Each number is 128 + 24 x the weight over its row's rms, rounded and kept within 0 to 255. Layers, rows and columns count from 0. The size above them is the row's rms in percent of the matrix's.

# layer 3 attention value, 96x96, rms 0.102, rows 41-63, columns 0-95
size [ 84  85  76  81  75  73  73  86  78  76  95  90  87  89  69  84  77  76  87  74  96  94  75]
[[160 126 128 105 130 114 175  79 106 107 108 134 122 123 111 146 103 138  87 141 120 119 115 100 121 100 118 131 125 124 132 114 121  83 123  93 157 101 124 138 110 150  93 112 170 181 153 136 168 114 122 117  98 155 153 141 106 136 145 155 163 140 140 107 133 112 127 118 125 116 125 131 148 104  75 159 145 120 119  60  92 121 101 112 123 170 123 106 152 120 152  89 132 187 123 150]
 [103 146 103 164  99 123 121 115 116 107 145 139 102 144 122  94 137 137 110 156 148 110 106 140 103 119 101 128 140 150 138 151  88 135 183 119 100  92 140 140  94 145 121 129 163 140 138 151 162 148 158 123 150 114 145  84 161 110 161 187 143 106 123  90 147 140 148  90 138 189 120 110 160 118 100 108 111 136 132 108 141 116 110 154 114 123  93 122 152 119 135 102  86 115  87 167]
 [142 102  94 114 113 135 163 115 187  99 143 115 107 151 109  92 179 118 120 113 105 143 151 130 146 142  98 127 106 118 100 118 160  74  99 162  94 126 152 130 139 108 122 114 157 133 106 165 147 147 124 130 191 125 136 121 117 100 101 169 100 184 126 150 148 115 128 137  93 138 145 114  85 112 121  87 103 126 137 146 105 149 109  95 153 130 113 135 163 108 131 135 145 139 139 149]
 [103 104 168 149 125 187 138 114 121 163 109 127 113 114 172 124 107 142 153 116 110 117 172 169 150 119 114 122  92  98 124 133 186 101  88 116  89 119 121 130  95 124 114 153 114 160 110  90 162 133  77 126 115 130 121 126 103 114 115 137  95 113 159 130 125 120 134  99 146 128 143 116 129 117 141 151 163 142 101 121 103 148 131 173 131 150  99 160 127  76 136 138 145  98 166 151]
 [157 117 156 107  70 115 107 126 129 126 118 118 129 157 133 126 126 127 133 130 137 120 187 135 126 140 100 115 118  75 162 138 122 157 115 114 110 109 163 148 103 150  76 104 151 115 155 142 165 103 124  97 122 179 158 185 174 117 145 117 145  94 151 129 145  99 105 107 105 144 154 132 162 116 116 130 148 124  97 139 138  91 160 116 129 103 174 119 109  97 118 121 151 143 110 102]
 [107 133  96 128 162 131 143 129 131 105 141 126 120  98 147 107 143 159 120 141 142 119  98 125 127  89 141 102 179 148 128 157 155 134 133  87 192 147 159  90 135 141 120 141 110 117 111 127  69 153 144 135 117 108 130 139  79 173 178 132 111 119 113 133 118 164 167 145 144 117 112 153  97 148 123 112  88 155 132 150  87 151 134 151  90 149 106 133 135 151 134 120 164 131 143  87]
 [101 110 108 157 144 135 133 145 122 112 131 145 128 150 146  96 148 118 118 100 150 118  67 154 102 110 115 123 166 127 126 132 119 112 130 179 119 134 183 150 163 117 136 120 160 128  95 100 113 129 148 150 128 157 131 126 104 122 140 158  47 108 122 150  96 164 141 138  88 171 111 105 148 107 143 105 114 149 103 174 133 149 146 125 111 111 119 102 153 163 146 150 108 118 123 171]
 [130 107 126 147 136 122 110 152 130 137 137 135 133 119 118 109  96 116 142 128 184 102 167  92 176 121 157 134 152 119 105 123 117 130 105  63 111 142  93 134 142 155 110 112 105  85 117 156  99 118 127 115 104  55 146 116 112 155 160 173 125 115  89 111 123 127 115  91 151 127 147 131 124 135 102 131 153 115 117 137 130  87 139  87 140 129 154 154 163 134 135 112 147 111 171 174]
 [117 107 109 107 124 127 161 149 128 120 123 109 128 138 159 134 110 155 116  53 130 110 134 144 131 111  93 163 141 124 136 154  63 123 167 115  95 127 138 159 122 106 104 104 129 134 139 153 162 140 141 161  94 134 149  99 131  94 155 130 118  92 131 119 129 145 118 146 158 175 131 103 159 130 110 150 143 160 126  98 133 128 167 144 125 112 141  90 158  88 120 107  95 177 162 100]
 [102 135 106 108 172 158 162 137  86 110 121 160 156 113 120 167 118 112 102 104 101 128 157 122 121 148 101 110  98  81 146 157 145 100 143 151 115 133  81 108 115 127 154 146 134 112 121 136 117 122 133 136 121  90 160 113 174 125 107  84 138 112  91 115 150 132 125 119 122  93 126 133 160 113  65 189 132 157 138  92 121 149 124 140 117 110 122 131  94 156 150 134 136 132 175 149]
 [ 80 124 153 107 114 108 108 122 160 147  78 143 122 117 179 104 111 126 135  89 115 104 123 163 126 142 115 113  97  91 151 154 202 148 120  92 175 126 127 133  95 139 121 126 135 142 157  73 117 117 117 136 104 119 117 116 143 118  95  69 112 133  97 125 137 138 112 139 117 112 113 119 144 116 149 164 176 122 153  77 153 121 127 143 125 131 130  99 126 123 109 117 133 161 109 111]
 [101  89 126 156 136 128 138 109 108 117  97 117 146 152 136 151 117 128 111 107 115 143 127 128 121 117  91 143  97 118 189 129 120 159 163  97 146 124 125 114 106 146 110 122  83 134 164  81 173 135 160 148 109 141 116 130 152  80 125 158 172  90 121 141 115 114 133 115 130 160 110 183 148 104 125 149 140 135 108  81 193 112 128 126 124  96 122 153 118 106 155 113 119 137 125 169]
 [103 137 112  97 102 118 110 113 121 141 146  90 143 150 119 117 126 162 131 134 198 104 100 118 116  76 130 115 140  83 144 154 101 121 124  60 119 147 150 129 146  95 108 109 131 110 124 103 154 144 126 161 140 115 113  97 135 118 126 150 168 121 117 146 108 162  96 176 102 139 132 144 146 123 149  80  99 177 136 132 138  87 129 124 135 121 161 148 160 104 140 125  86 124 141 110]
 [132 132 130 172 109 111  88 122 114 111  97 141 119 134 150  73 134 150 132 149 103 129  72 161 112 167 107 138 140 173 158 151 133 127 161 165 146 127 167 143  99 139 135 112  73 166 121 111  51 126 139 148 132 175  96 101 124 113 112 134 127 128 125 143 140 142 152 113 103 100 146 152 116 119 155 108 133 124 133 117 146 131 106 171 137 135 104 100 107 149 119 159 148 143 108 139]
 [181  99 133 133  96 131 128 150 181 115 118 123 112 139 123 161 132 123 117 108 132 169 145 153 132 131 129 151 106 170 131  93 130 131 161 156  72  63 126 127 142 141 186 100 157  94  95 114 144 113 131 132 146 105 107 158 154 112 139 171 139 107 147 126 143  94 118 130 141 125 102 156 131 140 100 132 142 104 109 143 177 101 147  84 111 119 146 101 101 131 105 112 107 131 143 122]
 [ 82 132 114 118 137 122 115 158 124 160 149 118 112 121 144 165 147 115 144  85 111 158 104 138  97 148 141 102 138 116 129 128 154 139  95 155 133 141 147 123 140 141 173 147  89 108  87 110  96 134 121 164 151 164 123 126 113 130  85  69 104 129 190 131 113 134  91 133 120 115 121 116 110 154 143 104  92 126 173 162 116 164 118 134 127 111 157 126 122 148 105 164 148  77 138  98]
 [131 115 147 121 123 160 136 170 169 140 108 118 120 119 118 148  82 130 155 129 116 146 169 158 127  97  97 115 110 141 128 119 122 113 160 105  76 176 115 158 116 109 110 123 171 138  71 147 161 140 144 142 116 169 140 137  98 121 101 143 124  89  97 140 132 127  99 142 139 142 174 121 113 115 151 162 153 130 116 133 146 116 142 112 140 169 123 128 157 113 123 121 127 178 175  77]
 [114 174  89 138 110  85 129 110 140 141 147  94 153 102 135 143 151 118  99 144 119 116 101 122 149 125 177 110 135 110 123 152 115 124 106  88 134 113  96 101 161 151 127 146 121 135 172 133 106 116 120 137  83 112 150 105 151 114 106 105 135 171  78  94 138 108 141 134 145 104 115 159 106 139 114  89  91 134 110  69 119 153 144 109 124 142 164 178 132 107 127 124 142  99 127 173]
 [165  98  86  99 105  91 107 140 111 112 118 109 148 126 146 174 117 110 102 152 136 113 137 100 115 149  79 129 180 105 140 157 109 105 149 128 116 171 138 119 119 118 103 115 133  94 140 118 113 141 160 158 108 118 124 132 179 128 103 151 150 110  82 128 124 108 128 142 122 187 128 121 131 140 107 104 147 136 133  62 114 135 138 129  90 127 131 176 136 102 135 102 136 138  84 100]
 [155 113 130 105 119  94 108 143  91 127 100 139 131 108 124 117 156 134 129 122 158 120  71 131 110 160 132 139 153 168 133 133  77 132 111 151 117 106 158 183 166 178 129 123  58 113 107  93  78 114 120 145 104 134 117  99 143 132 124 123 106 102 182 151 141 115 150 142 116 165 137 111 112 154 179 149 117 113 127 138 122 124 104 121 106 126 128 135 169 107 136 138 156 140 136 136]
 [160 101 133 121 110 124 119 148 142 121  83 124 121 163 176 167 100 139 141 156 147 134 158 155 121 141  60 129 143  92 141 126 125  87 171 144 101  96 136 161 136 146 116 126 174 104 172 103 133 107 127 140 120 163 133 139 139 110 147 173 170 116 105 133 127  95  93 138 122 147 119 161 142 132 146 116 128 140 179  96 138 104 135 109 107 120 135 119 148 136 131 143 136 185 116 103]
 [121 130 136 158 112 158  90 114 118 114  78 145 101 145 139 127 128  99 112 128  90  94 111 131 113 149 174  95 127 164  89 124 155 151 110 148 138  81  91 126 121 109 148 163 134 131 177 129  94 125 102 100 108 130 112 112 104 132 111 125 148 180 115  95 133 147 140 137 109  90 117 107 142 110 135 146 175 110 142 134  88 151 119 134 153 141 113 129  72 139 132 156 174  93 116 142]
 [112 163 158 131 105  87 121  88 115 150 117 108 141 149 139 148 132 132 152 122 112 113 100 139 104 139 156  88 160  79  99 118 145 103 109 147 122 159 162 138 169 127  85 106  90 122 113  95  93 132 123 145 159 139 101 143 119 122 124 126 150 152 127 147  97 141 110 103 163 117 124 158 108 138 162  93 121 125 127  93 126 116 139  94 105 182 193 107 103 103 101 139 120 128  97 140]]
# layer 3 attention output (transposed), 96x96, rms 0.0947, rows 41-63, columns 0-95
size [ 73  79  72  80  70  61  64  81  76  66  93  90  87  85  63  79  91  74  84  62  95 100  71]
[[120 124 119 158  50 160 102 147 118  91 125 141  81 146 156  92 130  97 126 147 127 127 104 152 118  97 120 149 112 131  99 124 114 126 110 124 120 126 107 124 117  77 143 126 129  90 176 145 144 122  94 149 165 121 108 109 142 100 131 128 128 103 123 104  87 158 147 172 108  90 162 123 138 145  95 138 122 169 131 131 150 118 149 123 140 103 164 104 117 157 163 116  91 120  96 105]
 [190 134 136  99 114 109 148 136 104 110 145 135 110 141 144 138 109  75 144  82 142 155 153 119 122 103 180 166  82 131 123 119 119 141  95 150 127 149 106 109 173 147 127 131 125  91 149 104 136 112 137 126 133  66 138 128 136 135 130 111 123 131 107  93 134 120  80 164 147 117 190 146 129 163 155 105 135 119 129 120 133 148 123  98 115 109 101 161  97 148 170 134 118 119 147 147]
 [115 143 147 141 119 174  82 164  90 109  96 177 154 137 113 120 163 115 133 161 140 119  95 113 137 163 159 158 123 128 143 155 124 162  86 193 153 106 118 129 124 129 107 106 104 119 162  70 148  93 174 168 137 121 113 113 158 131 101 147 161 123 109 131 156 143 130 102 144 122 134 107  98 115 153 138 165  86 109 121 156 109 115 122 138 123 135 143 131 128 135 122 124 131 116 145]
 [119 145 128 124 103  91 145 131 114 119 130 111 164 138  95 156 127 122 101 122 134 116 140 126 130 120 107 111 210 156 158 102 154 154 155 147  94 173 102 144 126 120 141 115 125 128 105 133  85  99 160 123 140 157 145  85 109 119 113 133 171 136 103 164 138 131 125 109 113 106  77 141 176 138 101 132 109  88 144 158  97 157 125 111 148 146 176 138  91 132 110 123 150 137 120  96]
 [142  86  85 118 150 138 136 151 104 122  98 131 103 125 122 168 129 139 125 154 177  58 127 128 143 162 146 154 137 156 133 155 130 108 103 114 149 135 125 122  97  82 104 103 122  82 133 102 124 123 136 156 129 126 157 124  96 117 151 140 161 155 153 106 113 144 124 142 112 143  92 121 116 171 116 159 130  78 114 153 142 103 116 104 113 144 101 132 130 124 204 140 141 139 106 142]
 [104 134 149 133 102 126 117  85 135 146 140 125 158 141 141 138 114 121 122 107  91 199 120 141 162 101 118  77  95 119 107 101 124 106 132 127 127 110 134 136 118 144 115 135 154 107 164 174 128 103 103  94 145 118 100 110 109 142 114 111 113  84 145 122 144  91 120 129 165 151 168 125 151 111 136 115 131 149 111 130 135  57 124 153 108 116 159 124 142 149  51 116 121 133 117 102]
 [103 115 136 152 143 169 123 150 116 116 140 126 156 115 113 133 126  78 129  97 142 164 114  89 146 121 166 114  75  94 170  96 115 162 141 115 168 124 138 160 134 115 124 102 135 123 129 107 127 126 130 113 130  95 126 129 149 118 106 124 168 170  57  93 171 144  84 147 145 125 162 147  76 131 134 144 123 103 130 111 171 128 135  88 118 126 138 125  87 133 108 133 135 131 142 138]
 [147 135 141 112 136 155 145  51 120 165  92 131  94 105 183 131 146 144 116 141 100 144 151 161  90 136 122 103 120 124 102 127 118 114 138 142 156 133 156  85 135 119 105 111 145 100 159 134 171 107 168 132 120 160 118 137 103 147 155 141 130 126 103 121 165 112  94 104 118 145 139 114 105 177 158 106 106 118 133 143 115  98 159 131  95 117 137 165 154 138 103  89 138 160  99 115]
 [128 158 118 142 135 113 111 127  98 102 147 131 123 100  92 159 157  68 127 144 140 147 138 153 110 110 178 134 105 131 150 107 130  82 156 108 116 156 118 107 135 132 133 125 150 115 136 144 121 110 123 100 116 105 134 138 143 150 147 109 139 148  66  57 135 143 102 167 102 106 182 131 153 160 138 156 122 108 152 108 153 112 161 100 112 123 158 123 104 159 144  93 100 135 146 151]
 [143 144 150 142 135  69 152 118 137 127 115  85 106 114 138 102 131 157 129 148 108 102 161 165 124  74 115  84 168  94 115 149 143 112 179  81  80 176 135 133 162 112 171 110 142 158 101 184 104 124 133 129 154 125 110 134 125 169 100 142 110 121 105 121 137 132 124 121 151 145 132 137 154 139 160 147 116 118 113 128  99 161 149 130 124 112 149 121 136 103 114 112  98 130 114 113]
 [126 126 113 161 111  77 148 188 163 104 156 134 132 146  97 158 144 103 122 134 163 137 103 140 138 118 102 172 157 151 162 117 130 142 162  84  90 133  87 170 138  96 144 111 132 146 115 142 124 137  89 113 121 169 142 132 135 162 116 149 130 132 174 148 122 118 176 149 101 104 131 143 127 128  89 128 104 118 116 135  99 134 114 166 112 160 137  81  92 132 111 137 121 104 127 132]
 [149 123  98 132  92  98 130 159 143 124 135 118 104 120  99 114 128  98 128 151 156 100 110 136 139 134 127 160 130 133 123 146 143 140 122 122 123 127  91 144 150 106 170 125 166 133 106 123 124 145  94 133 125 124 156 121 122 138 144 113 140 144 109 108 137 165 106 165 106 125 147  89 103 164  88 134  96 118 160 140  99 196 157 158 132 177 122  46  79 149 141 167 110 136 122 133]
 [133 104 154 126 161 163 116 141 124 126 126 142 118 121  98 169 131  96 119 118 109 125 148 140 151 166 125 133  67 159 129 107 144 123 132 148 140 112 131  99 120 136 127 128 155 107 158 141 154 109 142 127 110 125 173 146 140 147 129 122 132 115  94  76 171 161 110 127 122 181 210 116 115 161 140 152 129 102 140 102 116  89 157 119  93 132 129 105 135 166 141 140 121 184 137 149]
 [144 120 119 118 108 125 154 183 152 112 162 138 156 103 116 127 148  81 131 119 187 136  98  70 145 122 128 165  88 137 118 129 123 151 141 128 104 109 101 165 143 124 138 122 116 149 127 122 134 145  84 118 128  96 115 134 115 123 109 129 126 125 157 164 124 101 141 180 120 126  96 169 123  83 108 126 131 130 163 128 125 139  82 147 154 162 132  97 108 128  97 163 103  72 141 133]
 [147 173 123 107 189 107 125 102 110 164 143 170 118  88 135 109 127 133 116 138 166  87 140 144 105 135 171 163 140  89 147 156 133 115 130 125 130 150 140 135 133 131 140 198 100 153 121 109 134 167 150 108 119 144 166 114 136 107 138 128 142 171 113 129 127 130 106 129 133  97  98  88 124 143 151 121 145 119 113 169 117 149 141 125 133  77  95 152 127 115 176 151 143 110 159 130]
 [ 87 130 135 169 173 108 119 126 139 134 136 118 187 121 102 120 142 141 135 117 138 147 111 124 136 134  82 132 167 148 146 125 146 149 154 129 124 131 169 174 108 141 149 149 104 142  95 151  80 144 117  84 125 125 132 144 135 125  97 127 134 136 125 143 118 118 160 126 161 154  70 137 138  65 110 132 149 128  85 107 108 124  97 144 145 116  87 113 121 113  70 144 134 139 167 148]
 [143 126 147 115 164 110 142  94  91 108 139 127 122  75 116 148 169 115 117 127 113 135 143 136 135 102 136 119 138 128 171 123 112  89 159 133 133 160 129  96 114 101 115 139 147 156 131 142 119  84 170 115 108 151 132 116  99 116 161 102 141 173  71 102 138 134 108 124 109 121 116 112 162 144 141 187  85 123 122 150 129 107 184  95 122  78 172 136 138 117 145 133 113 152 137 130]
 [114 145 156 130 118 137 116 141 143 130 107 133  99 206 128 137  89 159 130 106 122 148 161 129 112 167 125 125 109 150 113 129 118 133 140 111 119 102 160 141 106 131 119 136 117 113 137 127 140 137  98 142 150 113  78 156 134 147 145 127 105  62 164 146  93 130 163  93 148 162 144 137 105 125  85 117 150 156 117  91 106 132 103 195 117 170 104 116 131 136 103  85 119 153 138 127]
 [151 136 105 155 153 140 120 140 174 113 147 166 124 139  96 133 143 126 124 127 136 146 144 126 162 137 178 146  71 148 107 161 146 147 141 113 138 104 133 126  86 107 118 100 161  94 114 133 148 118 107 145 126 123 140 154 139 150 137 108 111 112 139 113 132 116 116 162 118 138 143 139  88 187 120 156 138 110  98 145 126 110 135 133 119 146 129 111 154 161 200 140  68 150 190 130]
 [130 106 109 144 173 186 129 128 134 147 153 151 130 129 151  90 134 120 146 137 168 174 110 111 129 126 150 131  77 122 101 114 131 135 150 111 144  96 169 119 118  78 143 122 133 119  93 133 123 159  96 121 120 122 107 158 126 127 166 125 119 147 116 111 156 129 134 151 135 110  98 182  84  95  82 140 131 131 154 100 150 131  71 122 142 142 125 122 116 160  89 119  84 103 109 148]
 [162 130  66 141 144 128 126 146 134 105 145 183 119 110  74 147 160 143 124 141 167 115 133 125 121 147 146 156  61 112 129 163 148 154 149 117 136 106 140 106  98 111 139 117 127  91 169 110 156 142 122 139 125 110 135 139 138 111 113 117 115 150 134 106 119 125 121 155  96 112 117 109 118 171 124 161 132 108  89 144 135 105 110 117 129 114 123 122 107 136 221 131  98 120 146 153]
 [128 139 105 125  85  98 143 154 141 140 148 124 132 160 142 103 104 114 127 136 140 110 121 115 121 120 104 130 160 112 136 139 139 156 103 105 115 110  99 180 140 162 127 109  70 117 146 111 124 165  85 148 157 132 105 127 148 133 108 153 130  91 183 179  88  99 161 113 143 104 106 173 114 110 111  77 158 127 139 137 118 142  80 170 144 141  95 129 122 126 124 131 137  90 113 114]
 [115 120 166 139 158 153 105 150 150  93 120 132 146 132 105 141 110 131 104 110 148 127 127  93 167 184  83 134 109 148 125 135 107 151 129 135 144  99 139 167 117 120 164 124 125 128 167 124 131 146 110 113 114 146 139 155 136  80 131 165 104 102 133 129 118 151 158 164  84 118 115 114 112  96  77 134 118 138 125 108  81  97 118 167 153 164 108  86 144 160 117 149  96 152 165 130]]
# layer 3 attention query, 96x96, rms 0.134, rows 64-76, columns 0-95
size [112 102 107  93  94  98  89  89  94 162  99  97 115]
[[111 178 132 130 116 107 110 129 104 111 139  96 103 164 130 134 103 152 134 136 123 125 133 129 132 139 133 166 107  92  91 147  97 135 130 148 114 101 149 110 143 109 118 118 110  94 159 121 110  87 102 101 143 111  95  71 110 107 153 157 139 147 103 102  64 164 104 128 117 127  97 109 120 183 103 104 124 105  94 140 143 124 154 140  98 138 107 130 150 162 172 134 103 174 125 115]
 [119 112  75 135  71 104 119 142 125 118 132 122 102 171 127 134 118 153 131 145 139 135 139 104 102 156 146 110 177 104 157 113 124 115 161 153 141  79 112 130  65 100  56 108 120 114 155 120 123 135 127 135 105 135 124 132 129 100 147 132 168 117 131  94 103 136 136 130  97 123 121 126 145 118 107 100 137 121 130 114 125 158 128 112 104 124  89 139  82 108 156 101 138 143  72 169]
 [157 125 127 101 149 168 131 138 160 147 153 122 156  92 116 121 134 123 147 118 122 131 138 160 134  97 124 142 112 155 125  77 129 131 141  80 134 159 131 138 171 154 179 168 151 123 134 148 132 133 159  94 101 111 151 148 120 176 103 107 113 135 124 153 164  94 132 130 143 109 116 181 129 135 170 160 120 161 122 136 132  97 111 156 178 133 140 126 145 107 103 162 127  76 156 108]
 [130 125 125 139 155 143 140 121 128 138 122 184 155 101 122 130 161  94 118 133  95 132  96 163 136 131 152 111 150 145 168 141 152 114 126 114 147 138 133 130 141 119 150 125  87 179 113 128 144 159 143 133 128 146 157 167 133 142 143 118 117 134 153 184 169 117 144 112 160 139 152 151 152  71 132 101 158 149 130  95 129 159 140 116 150 190 165 125 142  84 106  89 148  92 141 129]
 [ 99 111 138 137 107 120 125 121 113  93  91 118  77 163 119 127 141 165 113 127 141 111  86 150 153 174 137 154  96 137 119 130 140 135 142 148 103 115 130 108  86 105 123 108 166 117 142 125 110  75 134 169 154  96  73 137 118  93 107 120 103 111  99 113 101 136 166  96 109 130 105 127 136 197  99 123 138 123 129 137 127 118 122 104 104 100 133 100 109 131 159 162 160 150 103 122]
 [128 126 108 137 113  93 135 131 103 114 103 107  91 195  90 124 121 153 125 129 145 141  99 144 118 182 148 122 132  98 117 139 135 140 122 121 130 152 122 122 125  88 149 109  84  86 151 110 120  79 115 162 176 127 106 124 149 104 111 133 150 132 130 112  61 114 125 111  94 110  74 113 139 170 105 103 140  97 141 108 119 142 133 105 112 152 128 124 112 127 148 115 135 174  93 152]
 [135 131 124  93 108 164 132 152 154 141 183 121 166  92 138  99 165  84 128 143 122 108 127 116 136 101  96 135 155 130 163  99 157 113 138 139  85 120 148 123 131 182 109 165 136 153 156 133 120 161  97  98 102 122 167 114 103 129 139 123 125 148 115 144 168 140 112 139 172 145 115 143 139  99 164 122 129 147 113 139 140  94 110 153 181 127 100 100 135  89 115 118 144 121 152  88]
 [121 156 176 113 133 148 121 144 187 119 156  82 137 106 126 149 155 118 132 141  87 107 125 136 137  82 139 109 122 142 139 132 131 109 147 136 100 134 171  99 148 138 123 164 129 123 164 142 153 126 106 127 109  92 155 116 141 105 129 115 174 158 111 123 125 114 112 137 132 146 133 119 128 165 115  86 180 155  91 143 151  98 169 163 152 112 154 161 157 156 140 135 101 140 178 102]
 [119 141 111  72 130  80  97 116 136 123 144 124 124 100 122 122 117 148  81 135 116 133 140 177  90 128  90 140 109 135  92 112 137 127 209 116 104 134 116 168 119 113 168 133 142 151 110  93 116 127 128 133 128 119 155  99 140 140 120 150 139 128 144  87 149 121 118 101 127  98 100  95  83 141 157 166 121 196 108 101 106 147 121 102 129 125 122 120 151 126 140  94 137 124 129 144]
 [146 127 129 144 159 182 142 125 145 156 151 161 185  81 124 123 132 100 140 122 124 133 114  97 100  98 109 139 136 150 143 105 130 127  93 117 113 129 128 146 160 168 122 146 117 142 111 147 117 162 163 112  99 144 147 144 114 157 106 122  86  98 134 152 188 115 129 146 161 145 161 153 125  94 168 146 114 150 138 141 134 105 131 156 163 159 161 139 145  98  88 131 127  93 164 113]
 [123 110 154 138 122 145 150 100 102 122 167 115  96 112 138 193 107 139 139 142 154 173  57  77 109 128 116 151 135 141 108  93 179 146 161  83 155 146 114 128  78 140 125 118 125 127 150 129 117 126 122 124 130  88 120 107  91 132 133 132 151 128 156 159 162 136 167 146 125 115 107 133 151 140  93 149 129 117 120 122 149 138 131 140 115 131 107 150 113  77 120 171 151 131 141 153]
 [165 133 163 146 132 134 132 111  72  95 123  99 162 108 131 116 159 130 109  99 164  86 138 145 136 150 119 154 145 159 145 120  97  92 150 119 152 126 117 167 104 145 113 132 110 159 153 125 132 157 100 112 201  88 131  98 159 133 153 107 166 141 149 157 147 113 153  71 120 161 139 118 162 126 121 108 138 140 122 161 129 154 120 137 108 100 127 120 123 157 163 121 136 157 125 115]
 [118 105 121 128 146 145 121 152  70 143 111 164 158 103 137 130 157 160 130 121 126 136 116 119  74 126 140 105 130  90 101 115 136 140  96 123 105 156 140 126 144  91 115  86  83 134 101 117 110 130 173 164 152 140  81 130  99 130 119 162  89 107  89 133 122 138 157 124 122 143 129 128 182 107 159 192 133 140 144  86 119 140 136 116 116 156 149 135 114 134 116  98 128 163 148 151]]
# layer 3 attention key, 96x96, rms 0.123, rows 64-76, columns 0-95
size [181 121  95  99 102  80 100 128 102  70  94  92  86]
[[120 143 143 111  99  86 127 131 123 103 105  80  81 168 110 138 121 142 125 128 148 115 130 115 152 152 130 129 150  97 109 156 131 139 152 143 127 102 136 118 100  98 111 105 111  98 166 128 135  84  89 131 150 125 111  76 139  96 127 129 162 155 129 111  77 165 128 128 109 105  70 107 124 186 103 110 147 101  94 123 130 141 118 129 112 127 103 131 114 156 180 144 136 152  93 109]
 [127 103 104 134 135 134 102 122 133 158 155 166 161  76 125 125 135 123 134 141 127 114 145 144 121 107 103 112 105 127 113 120 115 150  93 132 138 151 138 157 152 145 145 155 158 149 126 142 128 153 159 152  99 101 141 145 111 145 100 132  87 108 105 125 178  95 140 121 167 134 162 165 144  95 183 157 141 168 171 151 157 134 133 145 106 109 119  94 142 113  60 146 143 102 136 165]
 [123 115 126 132 125 116 162 120 101 152 128 145 187 117 134 136 167 104 154 101 119 148 118 151 126  93 146 168  87 124 131  91 164 156  75 115 123 126 100 159 149 128 113  96 139 160  97 138 104 167 159 101 142 173 106 169 115 109 156 159  92 116 160 127 165 109 102 121 149 117 169 145 134  86 125 117 130 129 142 147 157 119 131 109 104 174 153 136 125 138 122 121 132 108 163 114]
 [148 150 116 121 155 139 157 118 158 139 169 134 165  92 157 154  92 116 133 124 157 134 148 105  86 125 100 161 125 161 139 108 118 129 137 107 107 122 140 136 139 179 172 170 133 121 130 133 106 178 140 114 118 101 152 146 114 130 160 113 152 114  99 125 155  75 130 152 163 142 134 141 121  78 148 147 127 153 163 103 139  83 122 142 145 125 132 116 116 113  66 149 115 106 159 146]
 [120 132 163 108  97 125  95 119 111 130 128  96 107 165 132  94 150 137 127 135 105 129 168 171 131 123 133 121 132 108 103 159 139 124 129 125 147 144 116 125 142  94  82 125 153  83 136 137 135  93 120 101 126 172  89 100 159 120  97 128 147 148 136 110  95 165 126 119  87 126 118 116  89 166 124 129 116 101  79 137  95 179 118 121 106 118 114 127 171 159 162 102 100 162  90 104]
 [119 120 126  86  71 130 109 141 145 125 122 102  92 152 153 150 131 129 104 140 117  78 160 157 139 145 142 105 142  99 136 139  91 124 156  83 134 154 126 131  92 108 110 136 149  98 113 157 118 107 137 107 125 151 128  97 150  82 135 121 162 142 121  91 111 126 131 121  97 101 174  94 113 160 131 147 110 106 101 167 106 151 146 115 108  83 116 143 126 153 182  82 128 117 109 122]
 [128 118 122 143 168 157 128  90 101 149 146 172 156  88 135 134 130 129 136 128 123 127 128  74 110 134 150 141 131 117  88 121 142 116  81 112 124 127 134 116 137 130 151 132  98 123 140  83 126 172 138 179 118 124 110 170 166 178  78 121 126  96 123 138 179  94 154 106 129 138 125 110 162  77 177 134 138 145 158 126 138 121 122  94 141 151 141 141 101 114  90 132 134 119 138 147]
 [122  91 111 151 157 166  91 126 123 126 115 165 158  91 138 138 149 154 138 142 107 135 108 146 115 131 162 123 103 153 107 102 154 111 115 137 138 130 125 133 142 146 127 132 157 139  90 105 113 122 189 144 100 127 144 149 107 164 149 126  77  93 113 140 163  97 158 112 159 110 172 142 138  76 158 143 126 129 151 108 119 161 120  97 140 124 130 104 124 111  58  97 123  98 132 151]
 [152 137 129 156 166 161 138 129 147 118 143 175 161 114 164 146 143  85 141 120 139 150  77 143 117 106  82 158 135 138 141  90 139 118 112 135  94 141 153 131 141 142 157 126 133 105 154 156 127 192 128  96 156  97 136 147 134 153 137 129 124 128  86 164 125  83 130 112 142 159 152 128 105  79 160 117 116 137 157 108 167 101 117 146 125 147 147 108 100 119  76 134 140 136 116 116]
 [ 86 154 109 126 126 131 111 127 139 126 151 122 148 124 125 116 132 136 122 126 188 118 100  61 136 117 144 190 128 108  68 139 134 108 114 151 148  67 146 100 126 147 124 124 109  97 153 130 105 128 158 149 133 148 142  93 122 138 123 146 158 159 152 150 140 148 152 159 126 137  83 105 151 149 135 109 140 119 158 130 109 121  77 126 163 173 100 113 149 115 143 142 152  95 109 128]
 [120 176 119 136 125 103 157 136 105 123  98 107 153 148 138  93 139 131 135 104 139 131 123 173 132 155 140 150 129  85 149 181 161 123 158 196 157 121 125 134 187 167 103 152 152 102 100 156 143 132 140 103 152 135 149 118 150  86 133  88 121 103 172 112  98 130 129 140 103 163 117 147 125 116 135 124 129 111  91 133 126 105 122  92 128 107 156 113 140 155 130 141 114 113 146 167]
 [130  91 132 124 158 107 128 143 116 144 109 175 152 111  95 142 138 155 127 154 176 135 100 116  98 117 184  55  75 115 141 113 179 127  95 118 137 145 132 121 128 111  90 104  99 138 110 115 122 133 152 153 117 124 123 141 101 130  99 133 142 113 120 117 108 120 118 141 126 156 112 143 118 133 164 171 133 108 109 103 111 130 116 118 100  95 151 150 108 127  84 146 192 125 101 145]
 [140 163 101 113 126 138 107 124 162 164 127 134 107 159 157 136 109 116 142 107 118 113 164  85 125 185 147 139 157 154 134 131 125 161  97 118 141 123 149 101  72 146 143 135 142 114 153 121 155 145 113 110 126 111 106  84 138 167 146 117 172 196 131 132  93 125 123 137 136 133  81 120  90 131 138  95 108 150 123 130 132 142 137  98 136 115 125 156 147 110 146  65 106 130  97 151]]